Weights of a small transformer language model.
Training: a variant of Adam for these matrices, 116M tokens, 7062 steps.
Each number is 500 + 50 x the weight over its row's rms, rounded and kept within 0 to 999. Layers, rows and columns count from 0. Numbers have three digits each. The size before them is the row's rms in percent of the matrix's.

# layer 2 attention key, 128x96, rms 0.141, rows 0-127, columns 0-47
112:516571571486492621583442514461460459454490434502518516479505461450583465456615453573470467461550456427546512532543492532487400470487520539533473
143:402430467617627485495505525467557496470536481548499519499503458461455491641442458503467450530431546519485539370537522534479525483449572414541498
147:427456481645552425502553519492569552533511501446461502510516442485452548585407430484515475495453572503482486438525467527486457502483551470491450
093:618571484432514481496469468475444455495554515522582504491431500433534559555577596426537581495568455437524483500440539484539530531471425488516526
171:477419450559557456519500486470546511503541427446489542476504491487519480607447489408457476578483542456460536385604435549493526499490524455494483
089:511484523567534512447524442573529459415577496413513558536497465442438483444555428531493537553532457550536523590570538498527508466518513515517541
080:588581554534525450501555470484516397590467386416444550513503493609431424494456487473551487466544405602495524491463428457437482536521508490504571
096:400448523506472488524450494475565520435552515500610472451498551497447467575492483496499557567426447521524584474546536495520521479529552565451513
137:468554534479493520484534528539464494538428488422444518486473471558439471434473500621542539573510578562488400558400519486550454560437433529423426
111:479444549509584454537557544451571462445547543509527479439486477438548481516535490504483420506521368458506499479525525478360500521525593491568626
102:388450455559516496503508446484571524495462453486452525466509497493466415541366409481515465555449488548510547487529416550525442546582574537509448
172:416455478558565509478524476480589576487543461439493551478514532457457481562425438434483445501458531509505548447581431551551525520499570484477512
124:382480505601489509472549528497522520470478489428425532495606449427483500516441359576499474512416533493504562543514473517540490487556561496491454
107:612533477493531512481480490535503555497537436508556509554458526526422412458577510527503602579604472453525386571500545462500460478412474475386518
101:486482572463547504454435433489479530533405509528565520486474636427550577431557516500457487431524456495487410521440506520401498535505528499572475
091:513422436500499503523505511629507485495588556543548498561454513565505512550376590515623534511451460475473475531562445521539524450567451431473472
094:463476520516535524550461511522456633478511501541538572584522530446485496442550470405618528495477584551459427415549492449471546428421503469502522
080:438503532478491407579448480413592540555477487411394464514531476523466557555500503500458516440450495429475569495446453613424556549529455460572482
090:496500532451498459451461478554464547429553572583599540503454522544554495430461567473499498504538558426504560570502521532594461557441403488511505
093:456480519475455525476563472437470536530614544440522479507447486520613548473475484428453470485461511510384577489495475510494507476501421420549582
089:536523512495562482445559484593471472445526449526540478460483514562484501554403455507490517586454466596519530525605448459644481434518580478467514
102:428510462487470458560478481407495541513548591508575531502521395496436491529456453448510477556585463483402525526538502585552500536491495499496538
096:470543477523575406538531433429509537476536586492449475482528432473461587524443517496570599522429455442570526436633436504533527528517562452570490
099:479523534531438476517523540573616500505393496450416450452600457503491462605539515577443572505468568468489433526559487583499486476533544436481434
090:376525491491531502503491497605533468510458573412437525542500465484503566537531425554471604571491475421494601499527529561573483475537474487486442
095:550468587564609559470489494509436547496449562565509531511472578594568517543532489517393514440512437493472476572367443510445559496492443423521504
097:458466451403522524551517462435472550516552461529617468524535482365483585458495543513505509602437442414508429445526503506520456534536559495515456
101:507523572539477517457483440553539442629508365470495448597533501448513502547507486590498426540597568478523536557508544596500423407527446516517505
089:541432554430525516494509450562459454404526549545549535475464587466473613511500492436512446564448522540480454496496519488482556484534513524539457
088:558509504481500453372555532601458457472436512538536457519546523524605531448559511520421492436591580544584518537514514552468481546522467459455543
094:458445496430447499565465469521526543491566455477611533499556505486584363503518470505467552622486596452356477530501517541554470403550503608494456
089:552549448545451421544510437548549471568483478468379565469450482557530469518560582488464461372535504508393533487460495525405495474585519444479471
109:447494520526406515540496559418468449508398562452485494464602455487577630497520545556444442396443503450507551399431562501450565461604468524579513
095:443495553500450581452496517490492433500531549581621462474525439420497539376503459540525500593557568511506439542532523492608544471435556492524546
110:494524484507455474560451451416512528554511475506552458462500491494587466376506580495445424624549466497474559546427511531568492483554537476432497
089:474484466538417470502514476517565478578533456441577563431551495508407415537517533565543475436553392421550535529481484450419499442573456574496578
087:445532545501465455416521528533482535491396499475377488523508461475488444540442491615487487435404528435490573520501456529490463500515388519521420
095:510474456499515453495530507554482574469463519530583574584446485481445440522514543473455545484492376486444496486478498495471511568443479546485521
086:506509511509427519439413430557527442488458491552523532526492516581558522515487544615420428434494576524453445457391524495444591418550493517488496
090:525445564556553533440460461599499501467574465437414501556449510538430484508530531489405405476567601513516455508567553530484498485483534502453499
087:547460464534515495489437540485491533599478396503509468565516433457427545528516528446573459600520448480467534569627461500442500479465471512550570
101:477477427503509478478579487389554512467603571440448457413500455479471572487519487431588484538507559501589612462509487496575549500529544541569575
084:485452498530457431440475443514535586516636484423455500439468417528534458540496470525504501421501608476447467497565491567511521492497446457529517
094:475510611493423573439467560528521439508467521536561506463498475389521476478528456467484515594516505492558535493550596494656538547420479480547450
086:586493514515474522491539470624504398527542474496438502483444520536482464474478549463543373432571494548431474510456465485463532475534465518486576
094:497569490493444492512583547438525426557559441474482415458495509487470505448456454426553525595467462474518520576523508525561485545574512444574421
097:552534446586535518480560483445489552555539435448500469499512626505486477536491461513525533418509558520466431499413510457531496504469502496539501
099:506429461484450519529550447521561443538402549526543517470440462538543479393487535530515389472566579441399505498361544548508534461571529523525536
093:473491538475484538550481470446478460533535421515529474506570542531530490474461550469534508510413561518526595450521516502501451428562552611520506
098:536432469522503458483435455491500383517498496451579538524611462603583567469489546561424447415502497473508528497386498543438586491636484564523537
094:517416496519552536505430486532458566508511485617556416423483488475451422454498504504531490466493565497485438448509478440431529510455513553528545
084:568434502485545563482467441645521381537548482440500481508433467538431536537493575622512555439471545516552442506457480538459480471573554513606505
096:468530489530335465504464522476496430582434550469508456538551447520542453504503526532376540545587443482425563546467502570538454537550506566454489
084:555551436484565476495531473573461498562469458537541570594486563516533439442531485497464555554451543528469468575524459525461487427445587407488546
089:522541491476521593554519521446460523528544502546465464578456432526480473519467388488507555517407442502500495575471456501566487526372421473337489
089:540474417511506496393466526596563475549516467381494520458454496506469394522513507531502522486599527566464444561546449530542497444416519522521505
087:442428500533453506544588552520500436456410531482501514439534426524544478474508586528405545434574548487435529557455559487424593503463477444507470
093:477463517393488503460463505442451504542553520515497495517529533443520633530494519462599383381435516520548530433392495520407567545616458527598456
086:447449458505499422552539528424533531493530589454523501527585458561467403607440581449491440452517509481431519489515445524465460523539469553553469
097:477503497482596571497506524424447456469481491445434503485462472513517537440583512552470608418474410558474437453456483500492462353547492403537505
080:521496536579475466507565509468488609515507508341326502487458546533463490563463408517543452480442467475447435507516505567529550473515460464467407
100:537456543544515515514444485487518530600488500504568504434467468493451448533469553509590536606524385400529593478515478488577487472474399528486482
092:492565556456516427531526510520483539442483590481492554558507480509413486549516474468551429515532538438552577487650497536515445444503415451492454
085:551412494490500439444519536518511515516410497493416543508529460537494462615542528550520476418486527522509561515485483557348599526600505542613529
110:535513540470518487535493513498544573558492465435445480392471477489535529535509540563569491496477458546461507421498525403368483534533529564525449
136:482487528494493538480480517395563497471544552491477552615544461503454554491432486374476586481524551625501569504501410580553518437527529438459508
119:519499573572535500497470614432488469514482469534454551483486522450674510528524462488535467496472423476548419502535557533446547445464534605530482
163:580554492476518455470424499594427486475427478516416439415393543497531551487554567539552507442490481493516436455567557498448469468495540513600565
113:399452478593457510475551481555462502535509518507475610481580470510558472519454381534487443611466529397475521476472512491538464538496477481492435
118:456499380526491535528500462517426509548495484474568581450541500499552437495459404561423469627529544404484499512438430509596434502466501518524476
106:551506518460568522487414477531468560498467466476587465474511506402573524491544483534441458589582459538511440443465427519493467582427462530493395
096:460385488477516519530508498501474542476583403582453502506449494457512457534487478539547522530439473528563498585484459466600450484521607498475450
116:537484573571495449479515599541560461529492440465494546469473441405564452520530507533446493437518464451431490497572564459465471511549477618549471
114:532452545606482472479515559448440414468495440534414604506484489561472454534449510511544461476466434481562464603500557531521540503514565491556472
135:590501526478513464515449534650479485501491477476474444411462495509566519523581529517519507456485477383516432448573531420484485511504488519551490
091:520503543426559504511514484458560535489461538466541452539491574509354512553434600543427489464526441606489529495522508488477609493477483492470573
159:608550489444539512486406435527480505538442499537514424448404589531524495482545600555519539452561445467524411510501558469465490460514532520532525
144:612520447482506556524441446542467471535521524580537445484422539575553397461546571533567514462537466476417366509506524443511510543479465493474458
097:444522546501532420515514520504489522446410513493588490548552490463533475571453547510450500575586600575558613450537461621474515553451506449528570
097:571429501522546490469475494504610548473462541540484466509529449529443491514413504600493509490480461599552499480519480584481469473540569454400406
083:474457524451415523577450469490488505433477572552513582481444520527468502522416483481506605492499490611559493523523472450569464474503578468513520
100:434417531504375563543538450486463413472507524510484548467509527543549516426510550449468460471408436464526517531444487469554399530498591449533548
101:598449422495428400484494508538505449548535449606430542517509531504425500477428497408499478499526498454561418509462448577493483565509560504442509
082:409488530600552531578605496540453402480579556472552474464549485507529481466549526498505517452521507441396583472520478431539544424443426496444560
086:462454414490505462454474562544444518460504508520449482541557511486400539483500547525476384534469569515489474518550527566506614538540538474428447
085:387462426518467467501492413465553435440522463544545471550542357530562416529483545505472564533516480517520692523434452502455470491497484476537466
092:597569517579605494485481501535521589392512470433500416459523453479512533488511419513494447480475549525497459490527582554456529477477443535550422
087:626546522483450476561542556513463403589475472442591547508591439507456459468477539579446462567532457478512580554486487547454438565427523495474498
091:411558382494511553570465555483545523433420534484548454570414424458486547578476478592509574479519490653464515483510443551497523412570511468479545
097:494484430527479558494542522544510517577578529558437516520410537612367483505440533518643592450404509445479503488520540423562461424547545511534533
096:443390439395418547593499419460494449505432535523429583495563561475459494529520535476466502462462435454549533543563523526517460531508630437539594
085:453498563524555471425508516563512601491518448455452426452510492439528522554505454508524467501525585570611525498562547587457514453518492553538376
094:527529510571520573556504550423465414533564505434479456522450416467473548509506570563527511469447454557459482494458548486468475468554486548540426
086:471641430468545432461478536508545541502517467420510410485473456543486506514520445507555509515550555452445447406507481484434548503509457606525478
092:553508534495523444478488536391415545497434492455466475493443482495496651551455521470579483509505511541458405483561498538465490556482580540529459
094:390581550514530520542484544543553535454464511506493517472483531418539535484552440469492547577556563535620594383540516515496457452516563476466578
089:455586509491584492569469538554455451547530565475565526512547504416550504408514441489492450545546442500377471551495446538521528536407505464489569
089:420492513407425479540465540490461529389471498506493556540492340527508517524451500551489572544546518571592555471456481526489403488516591476507568
086:470539565556571433539447515420422531343450497464615484513570509454523507472456503489455443565485453493429511405469462550401591561499528501540578
099:447469443493426548480498530466491431464552435577552575480479388490496580433455456437510485567556509530620513547493455450525409451566554531556573
087:499504448540523536445502610499496632406468588472474524439477515508484500455523474636495377511515516497646544481580459565543536497489507431515531
093:503530488495434554461464493512460471589519386510548537484421472446610448407532469484478463582527472408455470566412498509542448504502466563524418
097:527494553580484464552533573514508497486478567462466471454572568449539570436538404600488423425489510470477508512479593580466493511583458484559510
084:506503544503513489503508452422499564566477430442386473496589500549458622580505475487537413472527503483415508490591531449425522503426568550482491
096:504382526428395541473437527552467532448543519502454513547473513580370438438481519530457576504468512525580435533454539428563400504511520496494565
088:398617574445518647498499505546412525496497502567521459535483524494553444461523595515430540495512442603500499463517520440509473539524542482533525
082:520458392525418519484448601565481497623500491550410473575437500577436557485421511511540524498500487453459424595518531466573440458515479588545405
089:510520590467606551477484457475541544412464550512459465512480491549449572499485527511537474444499476530511488531504481418565497428448442523601469
091:543473463441428527520521485486484500657480486472408547550452460466463524517497558426482417525515489522547477551561555370493496510453537531430494
097:478401573430411553479519444509452434499464496571490586467458593487593501472473476460450384481397520442509468554550487449534450567517519495544501
094:443563489514563538564530590595539502565491495574466522459415497438576496449560481577471492530472567541505511472515509515665458414499483528505524
093:459403431460458485570519463551505516502445511534454513571452442517504554434529527512517524426489566487491499548522480517560489496498491423583645
088:550462510478460495364528478534487565445540513478562535496463619451573436470519448476471463576518472450472534485509503489594432645425469412427562
106:444486488513516536512416468525511507492544440472581561425531517466533512573525482489408525670586471527570562451422438542431425568401521511401460
089:522537508500471529426492609493502552466525500575422462449412470485444498531514339532488460460470466453624457459623557533514491487593496544499583
094:376531434539520545555446497474572379518480535523557563549470490517440424511469561500497599460503474490412504419421449471454519520476575528497510
089:427442461422453547476449549526489546560423480520515510528373572461567497531470522512420532579561574525502547512449402448504448523456560468484495
092:394434474462456564521494473512480528556610506568516510497397536480562507504527498480484567457486603510388478471477493481513416509570507549499438
091:569482468455437600532568457512482476513516548559487413516441562560470508502479541541527488411354541445446459488531570407594547413566503478558468
073:503491515451539467485497416519444530534421500515480403427507535586474404456521578549488471514474495430519531450567500457521573529552441468584480
095:571488559508524570486562460521506455531470422530569472455487589508529433424552450391474500471445553480536465456498510443479483481586382478562564
103:424428433449450488619554522517527511559486439579506574549461452514519440516391473509503616548467522504511565573462523565597498430493592519486634
093:402427425469409422549498553464533468533440503623481484541470530537486452468484589487511493466512538455554502512467485547416542537483533502513440
094:628542551563534425474471548492458589499476439425556367465492466430565523513586477569473496512529476595522493426523479526444475530488416483499438
089:523511491434530539392468525549502513517501494417433547560481439526513502502495492527510489500503581395534522449490458569555556432460486425382454
097:617536527512393509439512472511403478665524465534454503572497445519484498407528513479467451430520501492537451567476516473548459545501431525576471
094:547408473532424457565484558461550485430472398510379525544465519565408465558424517440563496464439435527616516539558529530479513469583630531457524
083:482497508568493484555518448455421380532533419464539563535560484495591400425538462589471515550470506447419525463427490522484501462491464481473505